Each number is 128 + 24 x the weight over its row's rms, rounded and kept within 0 to 255. Layers, rows and columns count from 0. Numbers have three digits each. The size before them is the row's rms in percent of the matrix's.

# layer 15 MLP down (transposed), 1024x256, rms 0.161, rows 340-446, columns 64-127
100:121080158100148106148143093102112140127146134128136086109136154121158117130141196118112114158119113130106140106076112129150122099118138132121148134121107116153078174116105148138084140146155126
109:146160143096167119177115151096118105114135150102116126139139073114126087102112140151103117175091148120148135100148172165126129167161143123127144115115131147188110100088121133170141133080144141
098:151151095160149145178119135157159106141135086131134149088146133141154136119175136125108157067121139106144149122130103131109124132111180138153121155125148136096108137077129166119161119130122150
104:126113087180137089118134111094129104133121200114157135115098125102107154112144105154106150146122110118146089160156126154164112104097152134140142116113100079125096148142071125138150135141118165
101:132143113091131190155097109080097116110135129134137165129151131153196172130105097117110148173125156136089128111122143107122126131123075157143119098139145105121107165156135147156103148150127135
104:143158117132141109157128148109122122149136130163122055081108120132141143096132131127121084120127099127139157148129136129083142130123123129147111151107101125132150175132115123130157083140149141
101:097141144172120156113157140099156180069128099123087123147076135107152136159117101141093090152141144164166117141102139146119137122118072142091107132115173139135098121100137149115120133153123160
101:091118130119109130139189134122133133177146115141152072117135108151105165138154107141139118140119128132111142121119147145110137119130102096134128161167111130139115157160121124163151139121107095
102:103100117150118127116162148117103162119125095153151125117184188120125109152142123138108146127112145091151109141107121158152196130122144136152129141143149114136110150112152127120143150118088082
098:130132119143127153119109150134129143084131169184106149081114126171130154123122141130112139184119184151133103141085109161076140095151103134175137132148158137160128065135100121104115112158135084
102:118118150118135125109149147138117135101143133175143168108102143102138169162149144124136119112132156159101111150118175109129161143138139142117150122146141116144142146110138151144158103154127057
106:157143128130118123123148124130163120097101119081090175191121095104123143147151126117109077142110106158161124114120142132138130133115083113128098147118119078153155132132107176110100120124158139
092:129125110117139115115151111097141143138136165096123128158120133179128138116141144123141106138143153150095129125095123173070167107137122121151129137163127092114154109113151127109108141134140120
101:142086120125156139115094115152123158120152137151150127110140130128138093150119087114083101112163157091162149128127089109120099112130126114107111195121119135120139125140126132120041166125124082
100:118130149126159098131120114142150132132132143063113106156106148157108115143120139121118109135144112177171155106137087129124133102086105135119139092143127091109126121118130095114136144101134124
102:080113132113094130145185120131130079165150153120112118128113148097109110125084138147140151124104121121146127117146146146100108178092118126083139139120111112125168077119132156138087128153102124
101:115143115104134123107125095144111203124149090132175146114123112118146150127125118138157160151159105150147153121139122127115095139136132159142155105114093126115081147125139093169139170123077144
098:132153106178137121139133122134144177138097155142165123113093151145141146120127168114142158124123180115156117154108148124127108122142151127171161131096123133125127139170137164126153125120118098
102:167146166141119122150130143110159127109103108135156144140122141099103149157100135135111091142105132126167090147147122144127166105089124144129141144095126092106100112127187138135133109121113135
091:133132140110119130142133153147111130133152123132100132107142137083159138136149128126084104101160122140138112122188123113124178088113133128133153164123096138137157182162119160145132152130098114
099:125174158094145115131110124133150150095100152136112172087137127107085154086148117174152093142146094072086146154099114135086118132165124100111100127163096143153152108159078117128104159112111136
099:098095076140117118132110161092124151117137160171131160142076144167136129144135118149155128122134117109131110109108210134103148136160120114154133104139121138143122149111095174176112133125133123
102:118116201144088123101109132136150130153136149146137128134115136121127132132109088116159106152104141149107100091122158163117139147148130141122130169126143127142097137108097180166137105147131151
092:137109116140144128157117070101113114126086130153132098108136149108113123128121127162151124112151161146057089103144089173101100138129123088119141180142154110139116102137170172117157145119160123
112:120149153111117124120150148142151144073157129109196136133121097139169122124111128123174117125126110135119124152110120154169130118099140126155149136101111179100121114140138142125160132158151127
102:123143162127156134152097102155144088146094140127110161185120134156138188134155110113142098181129113138116142109134093142146116104144132128082106139123111173136102100141110110106154096135136118
106:086131104113142140111147125180118099102074152126157102136095102136149137140144128114128118116053086168159135153124148111109123170141157117097169090172150140134090129141110099165107094123144129
104:118115116099121134156142142152150136142106152122099134106146141178117105137151116138128160130150116099147174160137167151113136127126127118129151137123121114128132128092136121115116100090112093
105:105178100098107132095205124146132096179146143149153124119171139118123133134149135108090113101133078130140134128111098101121125188115115118110137073123109135113111140131116156121115094107142190
100:116153155112108133103164128131154082142136110151140128132102145136120108113087138122088155102137115110121142107122147166088131108121100168143136108096097134127121102139110147144159108083101142
103:116129115132138165130119170124149161138136089153099137111111144134145158139163139153128144148103149137141156112100154089123119125101119158153094097107110106091128080121136087128085140120139116
097:094113115118124141125153079093129102119139146124144148105130115181129126117104130133112124132150103120122109140134174137104099155120123137099105114138134116129144100139149146148110136133161136
096:153122108153095138148114148122116123189110122087093111138117150154135088112158175138141138135107086122162143146154122113115163129131152189150116130144113104083116137129144119122104119111137128
099:150124087103097179076076098132126116130127097140120125161168135120105140132147175148124104113093135098125078141151129140104101124121137140145141142126129162122139076139122089142078134152113121
098:104102130115138137143062119173122121131090097110145110161161129130089132111127135084121129112169117129141150135175130104131103157146151120115124068091109134134077129126072144137114149124107124
093:157171140156118130104114136171136115092113085120115115135147181165135088085198145101079134136067121077128108134150120125105170154123103091122133149161124124158115132144147150139115091125111148
105:107133150155100111124151092116149113117130121188157165154139124154105131120139116158088127178095130132140119128092147141101139056073140137133077158147122135112096144113129135174139137120123107
094:115154118141196099102130127115090141094152118145129126150138112103098126142191109109110162098119126128122129155091064163153125083143121127135145116102104122076139123133121094130168073122136163
104:131194125151134119100120131153131134124112100125104094129132108090140102152095062111116137130162162082142084134128093114136101157139158102137107139141101099083118146124139126093158102132141131
102:126155088140140146178143171129172162153147104170118105165120102152090146153134125160111132124086113157130066142131107132121131110117089146127130136044129159129160144132137131110140141136162119
102:131128091099119143123150083121136131167103072165163158060131133107128118120108111130150139110187111100098126156150124152113131113113125118152101092116094130128119152148136094127108125091100142
099:145088134117167162100132143124131146118095145139143162121129121147138117124110115081157162165111101180182147138085126122166132139124138100109108127117144093092144082110134092112088095113125145
104:091111126100117140121139133136123121118157099102087125129123094148149115154119132137139167126144188164096148124085125145164110133112106151107167102146149107149146110129138116132159125144142111
092:139109112139147135119124146162117133157150141118074130077098077125189149144123102125150146151173116105149142171113113098119134137133133134141127162126122115133123125153121157110124155094124087
105:125126103084150130160128138114112157104126105097132098129105154127121154105145124160061124131086142158146117127085155135068141113115097104100144118132097134133129098096113162123136087133113138
095:151129165120121120096157105172116114144149121089162113113147127150121116082135183136138127129142129141124163159140146075145114171145139107139121159081122128115125126124154162094117145068125151
092:143143151111141092149171148116154112161094126152154091121182127120116147141104113117118223106187076120105153113143095120147125125087144128151119132177114128162127143159140116149150163124150136
091:128139114151111104134091161153140150085118082115150140111122096114090103134111096133073187100105146146118117103111105114113136132114157144170134109128150160119166125182110119088118144121128134
097:086148135169127131128131114182100126113139124124152088156146135150151153102140109157168151138150113132128122127134117142147088128115079094145146142134151138147161134152152114113163159084122125
096:125140175141100124123144083124093167101091103122107171139142141134115130141147104108119116127081122134137150140104109132111131115131128110103115170175110123101155130137130124140089167185123136
091:164142123136126140141106124156164083169109150095114110091148127113113098109111154149170073121147119124141163152177084101164115110158156131131148143112114120151145138109115122105098092158134121
104:109134126127151143168131127088127128084157164165134098132143126144121074109119125158105120150119159119094145132125107166143168154152141169121120104106114141156077110165146128110144093112157136
098:085162107152137123140138133173142130131093145071066122119127168136098111097123142131066108162133117108138125095119137116135172154135153164168093108129115125126109136135117181151130128125142121
086:095091107131150113146153129157143112136133125148130126104108159101140145107135125111141125157130118101126098116141112139140104135128103098119165128146149099173126130094119123142108092115130111
111:138155107171105143158112102081134125111126108109149102114129133120129161176092109083135112156154151158127134124134145076147098110123126124157140089154127111170125160125091081110088120127096118
098:147136129134121109126103107156125128170108118116118112140154128119128089104118188150116099117114086125122146149131126105149137084139163130143134135075171093123143161134119121096127133171190165
095:153123138104112122084117153154139152164138104102111161101076122120159134107121125143101158159152135146136145100127112104126053137117154119145122096141126141070142136139117100106109164129145158
099:148115115143105124124076162144126106133127107191149077128205135105138074131188127083089141132111140097147158167138144110059152155098132088111178132141141128164135145081152120125124171150142109
095:126142081119144131159077146134160073146147103128140134130113119061108130108130114142121151129081104121121111146131105108193107146141151143099109129103131117103173138106141152052181111102117120
111:101158219146134115157171096162138097144137153072138138146156145124115116151126099083090131117163151119160163170117139166169152144101151135130109110116160138141123128138109123130146169137110107
093:130150135155155110197095132111119125108118132136147110130185119130136085100089111096122162164096143113086166112135105145095122123099176149144134129146101150112135136117135102086170112136151122
112:149121166089115127146135151106112086163135169172104109178155112112120113146131146122142154103109133113128090124102118093121119151079090107166155149120116134171161096138113174063119134120128104
095:155133154131127112132148073149122120120183096115131128124150118106164110152138166106161118141099137102080127112082184127151116148110123118117144099124129167113130113162125126082128108084181108
101:088105167148099187142127088142096185136155134119108117110081115121122134174151166126124134159115096131117142119141159082131135136199129088107162145154104111152129143110152151122129129142190118
102:126083099156133119096164129118102121134123148092139157115142113122140144102139129120145145131115156128119138150129133088137126147131179116146099102142100118108166099120125196184118110151099111
095:174116101148140117126170123156100120130172131103124114120133154184090098124157112120141125091124152127155153158098142124113165133103146169123190137120121146161111158156123133110131130127111144
099:141118162095154153114091117164138113146139114142135105136133161092126102115103157080088122147123161108113163141107180130134141102110150125164103111162144080120144173134093122155104121102128159
096:117121073159124169141105148134101113149087126155166161123132113132126144153190166116179151126115123103124130156151166119129151153145106104133159200144105064164143150102126132125149127190130184
104:166098121126132105119113139140105098141109122129158181140155132147128131139136104125142179101142150126139127110106132162097117119086156136109131122120155121169111135127138140121104093142129134
101:126144140144166118103133121141112104160121126092137103094051111129153130125117146126130137128135139098131140133127164141116083100105092135174102180106104112124136118124154132135113138130178166
113:147118128124149156134130129113116123126084120127087141114130109087140116151161125161163124106152105131148108137109143145114113074142086150154128111147141124154113110105154086138136128104157111
105:102132121141119137119131128130128140129156155170106120112189173107134136138141126088099098146105072136137137170141102152100168107140138121126114134108091144083083072155107136111163122110139146
102:135136137155125152089141157119129123116113085157130109113160117095113174119151170112119127108191145121129183150108133134123106115102120125120176136110092093101087113128155123170112165165124110
096:127143142082136105148140145149118116139090139148145146094140104128131150168073081082136141131107131136090115143151103103147143118103166120115120110183149125130151092140097114156100156114104091
100:130114143176155103132121101116120128138145100084102150123156161114177137096150144116120141102150115146056119113148086080142122135132125106145072104149157107137106138121170145124129114109105116
102:126096136112133146142156117158142138149131130142132151129097129135140121154153098148124078104122120139103115133115116179152117128166132131100142096114142111103090098126150122120145166109120151
094:077122136146152119109107155156135127121135101143198142138111108103141116112130165163100123128139089083073169123124100103135081124142097177163121142097111170071084104145112156102084137158138103
107:111131154089129097102172152105127077115170151132157140113143142137145145200118124129093114119147165137118145143117110114133092130112157118108147154100119143150130160113096137127128064117138128
102:147122107114115069136090119100148159142176159110147153101079129125133129143145127097158119169127067169143129136099139123158103137120110094139115164160158140126158158126069160108111129103105063
110:151101132159101126127144144155134152105117113136096179114145090115135117099128151132108159142126130104122137172091128162122136152124127146137145080118131150110144140141139082141112069159136131
088:127166070117110125119160122152146135165150146101113106122106095094131115103140109133114098100114184145138173081105123150163156148088134142065128130072103140151120124151085125108108139089101126
092:110142159128117150116154120165123138111096116139118090140168080098154166108123144129131160114103156150106125142096133106140073127147078162077126096131139132102125118094118130046091159084091184
108:144113109138121103104102123107120141151137118117172076171160140151124114044103135107112127082133147135111185135102124143154126145179146159154120138130094158133090136156163131135119119138100085
101:121132164130114093151134109158156116115120093110109139094094178137085130099096140111128117095166111129137118097142144150113148144129172125112117108141121102131104149113107125168117149125120127
094:122160158110112110104187134114123137124146149065084147074118162093142124106143176118137144178119114107137117165118137067137111147128127123152126143124120131145144127095166115119065087093201142
095:057139121146139128134123145160113150073145119126126088113101144133125146129140138144157137142116147132116114153146136124084175132135148127095120162123161127157144116164098111154091108117102114
102:143145129140108132102104119130132144156125150143067129088096133131127115126172119121102116126120135131081128104158142133154127179119160120134137139111160081152127143111145117123160116131150112
109:105123131118146156103134128160124150142120124083133112117128162134139171155101144152076129110121077089133098124124164117137134143098144126110096144116155134122099162127123138119141145153110132
101:153151116170121144126129163124142135117121089080121111137126143123138120115144155082133134141133145111091154084144138150166124161107113146113157146113093169115138126167124108138154134107153122
097:116154117107154166114187143130126120131105125056100135105094105121109146098124144144131141134101161112152173141118086153169164088160140149138158164162172166129158106140124131092108128130124146
107:149161129102130147110152128098121144134130144187128125166109128156120124147127131175158085185181176119116169111151150118100124112119120144147137118173112143139137075144121134145095171138160131
101:134148162117147132122110114167122096116102159152124133144119146139113126156109128145097173119106114145135136112148145114133144135128139114130084107142125096131132126124139175105139123189098101
110:149124158131152085073062115106120083134112154119170130097137158132104126136121155144149115064132119117108156105105103109096112120137101142135154117109159145117153101136113119137105080130152111
105:112115129146114117128140180103133122120130131111119126124103106113135142107140137171143145134116147140179083156122119133114123092135123149095086131121111146105109131134083117079139123146140138
093:125113120155140123157108104132177106123134132138149068140151113128150136127134152096130149129147126126111163167106162130093154131121113120132108165119175158144146106153124116204139114152076097
106:116134096086121112094141128103121105109105143088129204125157107176150145119108114102139141110160114157114099127150141114111124130167135118098157140131102128122151088139134071105152111130160117
096:065108150088118105125131157113160120122112151149124088083114158143098127120151109143176087111170120140142136118108145131129090120121119099096134188115153128152150136140100148126123131178116150
101:144104109109120110121140067172112106114109124120149125134150124164146148126135170119104098103123163132138159165138159131114162171145136119142088136148143112132118158159161179101112168151093077
100:128145137095124117161105122079133119107138106114129082126157176158147081152120101127154113117098127143122126091143094130090123161125162128152161131099137111094085122123155125109142145118164084
101:103099106120131117142155102104141108181158151145109146137146143117168171131108127104084105114111104101114109144145130087156175157171153138108159123103123129163124129185133133109139117126129126
100:126131121136156153104096106140152144117127169109151137138118127159163109146145098111162133104074091181138071130120142138106141130115165138158167127125154144129123128125122154114093145112101137
106:112152127125102133114136150133160135104125118151134066117088147118144078143162142176161135182092105103136104142154103127078098140143106133115108142115155116143155131151124107124089165107136074
103:147105133142091139087131164114111151139125145183142142138120069118091125116136135106145142093103108145174114113124138132152155134120131105152138114137139130111129098122115109127158128133132179
097:123151142112103113112128151135152099125139121137105140114137133127138124133140146155115132142170158166110145154104087141104091109117164127138098116110120173128120122116128139131148153118152096
095:147124102104134145154143118094108148134131141117077120158131151136144162162159137176138116099071123127137123113076128194143140128168122142131080138145136154193146115111103137073122089143097137
098:103185121121116153097101145128104123080135115162115110125130111105154148106094168098126132134115109191122127121137107135105079125120123135131147098148088168129152115131102109111145095128150099
106:149091137146077079125144165097146134148138117159149175171109126142101126136158122144146140176131128150109138118123123068124167131148132131114135143120143120090104097131099129097143143130103125
# layer 15 MLP up, 1024x256, rms 0.156, rows 341-447, columns 64-127
104:171121133112079114132137075147142120103139115120175116111111167145143097118106158150134121150136133157098143140159148127115141087101142116084121127111150100126138127158144146099168166075124159
098:128119116144121125110090104123101095102121103165191132136076208136130133086146134138130083142118132150153087107126169090113121128110116126130145125095159107122120162070125129111116146122136138
103:153145111134111135110145125095129153104087098153121127160114106132114175106099148129149149133123123156124118105094113072135115137149145111142158119100158125174123101135136112159162121150115123
104:144152139142151119161099167161125110133142108146130133086130139141150120137147139175175122108112117128122115113109119129147090116126141114134107088119124148091142154194131121113110153160162136
096:120122146093126126145083059088175186106105122164104132121094103084108164129124137136125139137130067132140110157130119138100139152129117109125087123086100112131122126117134125103077138124135121
100:115114156097127143127120109104118085110117119128148103118133171135125073114129143124118083160143132101134128137105150095104105117163085128105145143166142145114106158101135164131129133144118173
098:143148157119099160136120145136093119120095113091075103127146120101166174169129118147107120113102086111129148142193111139113156132195113064116102124152087163128116127136110126107135102146088102
106:130113131137158123118125056102115098134102150095108117148117093130142143126152106150153136134163095143119103154124104119126115099142127136105162118144167121133132114050160137152130155114122126
092:137096143118122122167117125139180122116170153126083092131092111165141123130136123124144118151128087112158122126119133118107120169093110116125093108173097141128126115128158113130139151085114162
100:180128132129111090158124162120158124102145125141087146119129132113129115120139070167133145104119113114146147093147131113171148127145142170099123161118133095122142120154129093155102154162154179
105:131114160144124095184132084135101104134121122149157115115122178170150118093161101118151115119178092125151112131095122113103124132175107174130122107159165113148132106101145130135116122143130147
101:132139139150131119131123173105126125096124095149116158104129139150136094133144101142123140137126121129144134139202157147118140130100131128131121099114111113150108153105144114137140104150113140
100:129120176108140169094158157166143081137148144163112152125123118141119117117121097126082132120102110133113131155120080156143103149162137130136143081107109074112145120093131141138149157079126119
106:156082112141158116149121098170098109136122139141126085111147171099124120159136120101154146140110149137133109104130111127150151143130135064181152115068114139133136125119136122100114086125148151
103:096133090105142103138143116128138113131128108183132132148131150159159132120117158125110146136139128116142161099115142108114112156118089159085104097130095160140115161107103152133143117184135138
100:161132140129106161122136095159151147094098109127124128116120115160134167121126103148148085135127155145130136130141094091156145121093090113129120073098139177137118143163168120116142136133131114
095:122120094116087146139095122115127101135133122185082165110128139118126099120113175152150112083073142133138107131122091080144117094166087158091120176137123134104138105149140134133147082153143105
097:124108134148149117146156131090147133181135145065146102188117124107161144121159162112138111156115117154096122137103134136110120126153142121126108109101134134103105123076182123125117128113090125
095:140158124148149106063121078109138111124094140118160145154089153155071131157108118134107112118121131173109070093112140123151050106091127076079107079173134134157135135105133122114115135120136123
100:113156097134114092134126128121150152137131128152100082141099164131114143135090103100130132115143140150117092108136139103092122112154098160161114166139114100131136140127121119109125123145149121
096:106149117103156169130133109138159143158098155120085103155112163145130104150110116141105118141167122105078168134124125189117097160102118097148102110110130081159127129094114111152143136129136118
101:158159155117135098118157127133121109125123140120127136146185124119116129132104100116123142151141073143092156133117107124108145089113125119158124126135129174139126067124148101107056081122159096
095:106111162122144160082133159104133130141112134153110121160138152107143116143154101134123080136114113153156142157114124097125160087169132126091126116135064163153155133155121086125091110084094149
101:141102109127112120143127095121131134155108114114126119158141145131122124125101139124179155156126134132096111143184093150121101091092135140123158093113154135144138128123122129155120106182148157
099:172147122158130120147151123091118144111134169139132107119097098159091129133140149149157125117154124113152135120143168130122125132131176144132083139122095123126120147161145129151120113132129130
105:095147113104104145122100158122113149113085131145161125135090085129185175152126160134162143141147124130109113122121161084130088150153178146119087123124172174126113102132120118107127132115120099
100:113141126150141097151145144120133142082140122161134153118103113097103120121142128131101099125109138125078115124147137119129123130146097134132131121153127095116111130150125108134060085135190162
098:111106154103143150111160112126131137097147113118145116160089108162114104116098146137069153122082101064090103152180137140151128104114141114122165158123149117113133100139088089111081118101126155
108:108121097070127112147147137126116155131152147145093142164140127079156108099142114121129144132143092115103092122108067121093155126117160185107092163149157131172114158110098145173080150122146143
101:173098117100131139078123149090091140176163129138160138155146130146159112142131116119150152151085121139132064128099112133116114127145136120116175169175166133148132105142094160099153153157128134
102:127092140131115120106143116098148114112105139122168132101106159120118124179126085152101149094128097126115120092111117088126149095133108189170150113099164113111148122124146139120121140176127131
102:158150163111141131132133108111116133152144120137145111120147120082137112145131095127118099092138124112126099181160117170123113160135150144158132117076119104136094124123136159072123122128129140
097:084106128144162088153129127122155129153129113163107146104111129135151101105157104114121141117166110138116155127115095122133063086142120125090145163087140074152124103139129142136116169142139153
089:159156119113151118097170122124169159134130178129152105149134115128155132132129107116098115085118111174092153158161122126103140146095115093171093112172137097100152126162134121152158103138159131
099:095084109088167154125130060088203123124119184155166127136128101157099128127113112114157119158147112184141127162124151135091083109146143153174116136107141134157135077127150108131066143149129117
108:109164142168111143151111124105178130088082133123101098153142115131145117094150108103082156148200125090098144147135113168101149177165108140148168144098100115088120139105135163084109135127132142
101:162163147154072135150116128161138139137153106103120141140161113106144187152104113117141096138156109149073174143121111110116119130137131148103112108160122139132123145147146123105133128091119107
104:166140156147175128146084112135116140144097135113129102150146069098097123139142174113127134111176092161097123114142124158088137140111127126156100139096089144149114138092117116125126171130124143
100:127089117142112122114137094135099119096127140135126151110095154138134126160101106119132133095133142113084149157077118177115168122181117135127135170119119092120085156084130150103131132079132113
106:122106149075157121165111139144135118154121136136110135139123140127114132122139119143106129112128119158164129116124153134131109149150153178114144135145077120148131098151149167146163115121125122
095:151138126113094111158128103131086117168147162095122118125099067111136098107113120142134150082132075165159128136136176147133135116171103107132193149147111107136104143154123158092166137122130182
105:106128102151160139088146125096124179166152147112098094127109132151089156134156102147145101124139142167153166112115127128151104175105119127120176119121116121133148113134157151122141100186146098
093:145146134101116152106122129124087146091070097153140143139133147113126121118122099146104103103102139127134121134111151111127132135154075139121155093153117111117137125113151101129137101147141105
101:139108098148130153121113138091151160071134142075145132145123118155149107168093133130129102165167133106156139096151099114118154104115140119140098116122121110128187124147156101115132121153133134
092:124183122144155157116131122146115169107119182131178115117128145116120067093117101169130150122171113117129140114113123119131115148146156126061159135107101122137150150168153111136098067152143057
100:133088110112113124156100108098142162134180118100145117122115114095136097152131137125094090122110148118098127112092156148077079150138143143158092125134180102128155143141124107170107164123104149
105:143094112125098129089111137117132172100142091137096114115150159119114096166163127123117138144084153124143104124130172099125117086164162139148155153095112131123144124149143145144122102119114141
096:133098123104127171165140128101168193156079135159132099131129111173103149138125155136122119102132139107138113153153110123134143121138116169126124123134100102119116136096123161098123147096125141
100:152108162095179144142146126112139121130137094158151150152064076098137087077114115141126136120116136124118099065169136110117126099115122144099151172129101150102104133093127103110138193112103126
091:141097115135121125145137138128133128121127128153120116093094116116122159129136154086092144136136119155109112161159097128127110114145103116123166119107114125137136160109132146115109150155148126
115:137121136124165178118124131102126144155098109126120137117107113117125133129179134184111128073180142096125147135114158154147104157133142128140115129142122122094105135120090122127147155143128122
099:177122150135161128119149124137112118092141123131155087115126111163110129131079155114142144145113157107117164155125155168103107137115145123096136077152122164104115159109151136118116112140141124
091:149138135085133120105134153144123118145121130128112107159145167107148108158137107133130122128134119130115116164125140089110147057107141136094131142082057147111111163132097169094157117155144119
107:118126131103115068104100087123154152141160113144157133127112104152124172132088135153064119132167141133149106139138160121097149142144164098113114114172152130146114137170143119120117136143110141
097:151147140099168150125114105113194130138152162170093141098116125115133124131153155151138113122167114145118110078072123150092159160158131101099145127150103120159134144135134125126123126143137137
098:086180144120111112120118123140137115132160154136157123185179104120113096165145127129123103096114116140126132109090123111090161102131137121119136135171122172145095150126118136173117117158115058
100:105130127121145120127152128111102113127144166132107182114095122115111121130113108102127081137117105094086081113096146127105130152104120085124139094134084114096125103127109113158176126104126098
097:122120122119138108077128111147162176136132132139119142099121093150138073130132126104166212113137129109139126153088186118072160084168116130115109132101127112140129141146085087152114145125158101
108:139134141145160128100093123141155115142136136130086091128161139161125093134078107150139125094136132089116137178124111150123161132121130137137138124127152116103094138098114124206117145102134113
091:163108112145118108085110111139125146097144110132129106155102113161130150127147169157148124103117106144109146103150091143145148135104112132088114143102145115162151092144135106144152155138105125
107:143076108133157133119113111150095126140133136137137118128150095134147150133167144147152121087140120123121072132137142135103134110145151130117116120149130133144109163102074157057174162134147107
092:121123118138140116045078166115071170122110132131108131118133100152146096128109116123141171090148107187125135095143085124124142099161156116137130172150112112140151166083114079118145136145146125
095:150096168147120111162157087122115121142114128138108139156126121114141106121154116138165162180155129140145139150109117130104127137086090090155127094140097112110168115130090105149149096145146147
105:095132079149110127126124114117119173130137122131100148109150160082161108169132175167113156192160143125111139140146156113130078157174144146113114088094091115120153121072125142131085107121101152
106:155156155128174127125162098132121133098173107089094142132151124119143156132088133102159147107081108099134114147126147111110112117144131099127094097117119073168159114126129147189136110121111151
099:156175080143114138072152140128121152113165083167147145139115148165134182120141099164120160145047100169106090107123106117140095105112131144099131133171089158144142086163130123137135144143110154
098:155093122102136126148142140134088125143115105179144135152162097147155132150110121141138165088137176161135104166148128152144138121139135185122163127135123149064120092099096167108159130079110104
100:141141129134099123121139174128114153176131079148142119161146144112124094135118108113088127129096168159161129140098121111141158150181136131151120161152128131142166130121122096126128150088133137
102:142122135125136150115117105128154158154138152115121149128152104153141110105139101107129150161106147118106146137072122099090138144099115096108110131123108166143124086126168140122098149115148116
112:082118111133111135141101163109134109163130131124133129153130159153163115178154126172153149126140105100113103132098129134122140087181119116090161144149075147141147108108145106125124103151131123
096:109123145137122117095090169119150152136142159165193094153122068141194140117134133122103111109150142165161127143137128116124115149112118099076108129148131089177094115117189126121144146108099132
097:134115115132143130134155120124126123175137139159117121140106183121157128117096141126129135123184110094110084128138142106122119174176146134129138157157103157127107135145137148119116129082121132
099:129143111114114155124145142164160093137156136170124130150118127139167147088164089146115094126101126144140105146159119156084139104169122082113113094095102127090143120129168097118151107090189160
109:104155136142111076133134124130103153113102148174175116120132097129100147130114095158136102132113119115141109164126148118126135136123127123147174128142122173110118174121139111102135124110088151
095:133111124157149137115156101080128161109091060125117072126153098110146131143135123123124090185137127149125118124152131091136094169108154127176123151109092120152120131119110131137192105113168114
089:143149117131127122118124109122144101145109104135144128101152139133095117128124084180137157107136135129139120106142125184113155131164126104115143061101122143126089124129119125122087097140121082
095:141098149125125152103130121155133149134109109107106134130122133106132127139170100108149118132137068156099163095136120120144127146118168140158164125139111089159135124139155129114152094099049161
100:117139144131121123092105118128144123145157178162141106129111143123111156117109080148111125096150080172143151155130152127121122150157085095126138132143126107137087141169111150157102118155162072
098:111107155138132114141136105135145126112187116130109123122144121125156142165075162139126115122123161134140128152151161112142133124107116116087114142117127119102160076140146169124124162137139075
101:110137098155155090109080168132132134089125159129134127143143117168092112181071132122141059167131128121158148147100139171117129107083115116157155118150112138122184138139096141068125132139133125
093:174106138144104091156133141119141131118081150177178136164106143142092095128126111116103107154157145146142135107153106101128188150112126144102125143168101153063125118115126124119134139150096096
111:104101108111113127109138167115077166143088114161122113117152168110108125159112128130098114131143164112137120106150108170153115128136088153099139081126119121141143128106158121126144106112152134
101:156134112071142095115112136159137157145099161128161124119132108166113123106098121133147117104105137143133118132114113149149113126159120123132131135111093160145116108139092120070181079094068133
095:150116160143119132080096072106188148129143078082146153146122095119153108099102132122119092085140144165127125121091155163113085148123097101131145148150102109128155145121124093132168161141133139
090:128064135110127126153168144106152123083137160115131129119151128117112148147107130084144117162139159111150093105128119119118142128113135122131121118142098107103088080143134126144114142138109144
106:130073149156151135136123120162102128151134093132138100094112110126203117125127135066155120149122118125131114108163134161154166152126107130144120117139146159108158112092131086087133147146124076
104:150189126164153161153159142118133122122146110090083135167126161112153133115142124118141117134168100127132122146125111139150121084122162146119081129128108138120129116118101122137116102145103139
098:120089121075133163133114104133150171108124147126121105129132143078131147131091129115159101142128121126142132163114090121135120169165103142139105134131155113130136124139145085108116134119110125
101:153137071120120157097173129113098089123113112126118102130141148132144132114156123118123131144095144109112093122141133148139138152097117114117149137161117111156128123121151129166109127169122109
105:083132102135104119112118106088102138123151139158150152150133172135111122132133118113156103119131161128159140156122142107164114104142117131131112162159177128132113099129101112124117109113134130
101:146171123096145172121126142099110114129128110131111103204117127137135128122098130115115098131122133165094122162138127152136149079111149145140142126143096111172103159141136115103156138107103145
102:105162125139097128153109121137158070116122175169136150134102131104107140099109092111113149122148134051157119148131144149105155136154104116150123095101118144120150104150147128114102075158093106
103:117107131067098139126122137144114116174160120131128172169159114121089151135128128096121139125114156089122122124093154097117158139140154128134115155147124099135120159080163118150151137099151093
094:163162151112199188118120062089093172120126128129096133095105153126144149129103142116116118125132130133136129132148136138085121080121181122091114104131139149103154114136110188116103127106101128
106:137078136135149092090097114155138137117089118103109150137139130102132135127126102123112163104122175124118115079110155122150122156140127114145134168151162142139165138112137137130124127112121122
096:150059116097149124119136147102184134088114065119161158186129166152160150101102126115110159093153136161133128156123155089185137143118117124131150132131130129158145102130123127135104103170130107
100:131102112192148140144119148097103117149106153097108141150165135141123116152159118115184149105144117111111151082100155158151091129124049144134129082132136090141146137125144115157114121144110138
099:146084116117108087098154121125133167124126117129135144160122085105108133153086089157110092125163158134137131153113121144091103158170146109116135147141141146183130115165143142147130129146097167
110:095102200127099141088101150106127147153160122138150127107192114106148172143146102097132118122161128160133170116119116092050152119109122132164117153145116118148134098181132123128153160138133148
100:122118123094074106189193146094137146174135101113165154137133124113119138112124102175116103133126136110153156107166125107093108100132129116118165129125081088126110149165142097114137138124090129
102:160156103150116105125131127097147115131102118138099132165178153095149126091110142126126140127091144125117094139111082149137107096102137134078143104124107125106151171121175157131144140104161136
107:098128121123080156118143140107123107155164133124142081157098117129107118105148107131111097139113121182152103128173146147111137103155132138155107089089127143128159126130139120138088143136122167
110:107170109113169099110109147112121141141159125137158111155071097135130115135172122153158131118107146099103136088157096136114120105120138080140129196113113125137159140109101114129117098112126144
093:087085172133122114101161098179149132135115127117140126108122091118137135115126127170110133110128141104105121136170162107113092123108106142149168111142134117118109132109116105176131107135132125
090:156115125112152092147130134133112106173123121168145110138164157133109168100135139092123117145138125079156107121101162128142153101148128104140118096102136089117106128153130096140134119137131085
105:108135129122135100148141098135101110068137162139097129096155121092094170139115143131125139144139149139134084109115119144113120153156142113173165114130134119119134136096155052110137140153148075
102:124122093105162137113113118138078141117139136138137092186165112126096122082148099161141117122132087120128126122105136114111150113134136112098120109153119143134101148153145123122100152145109137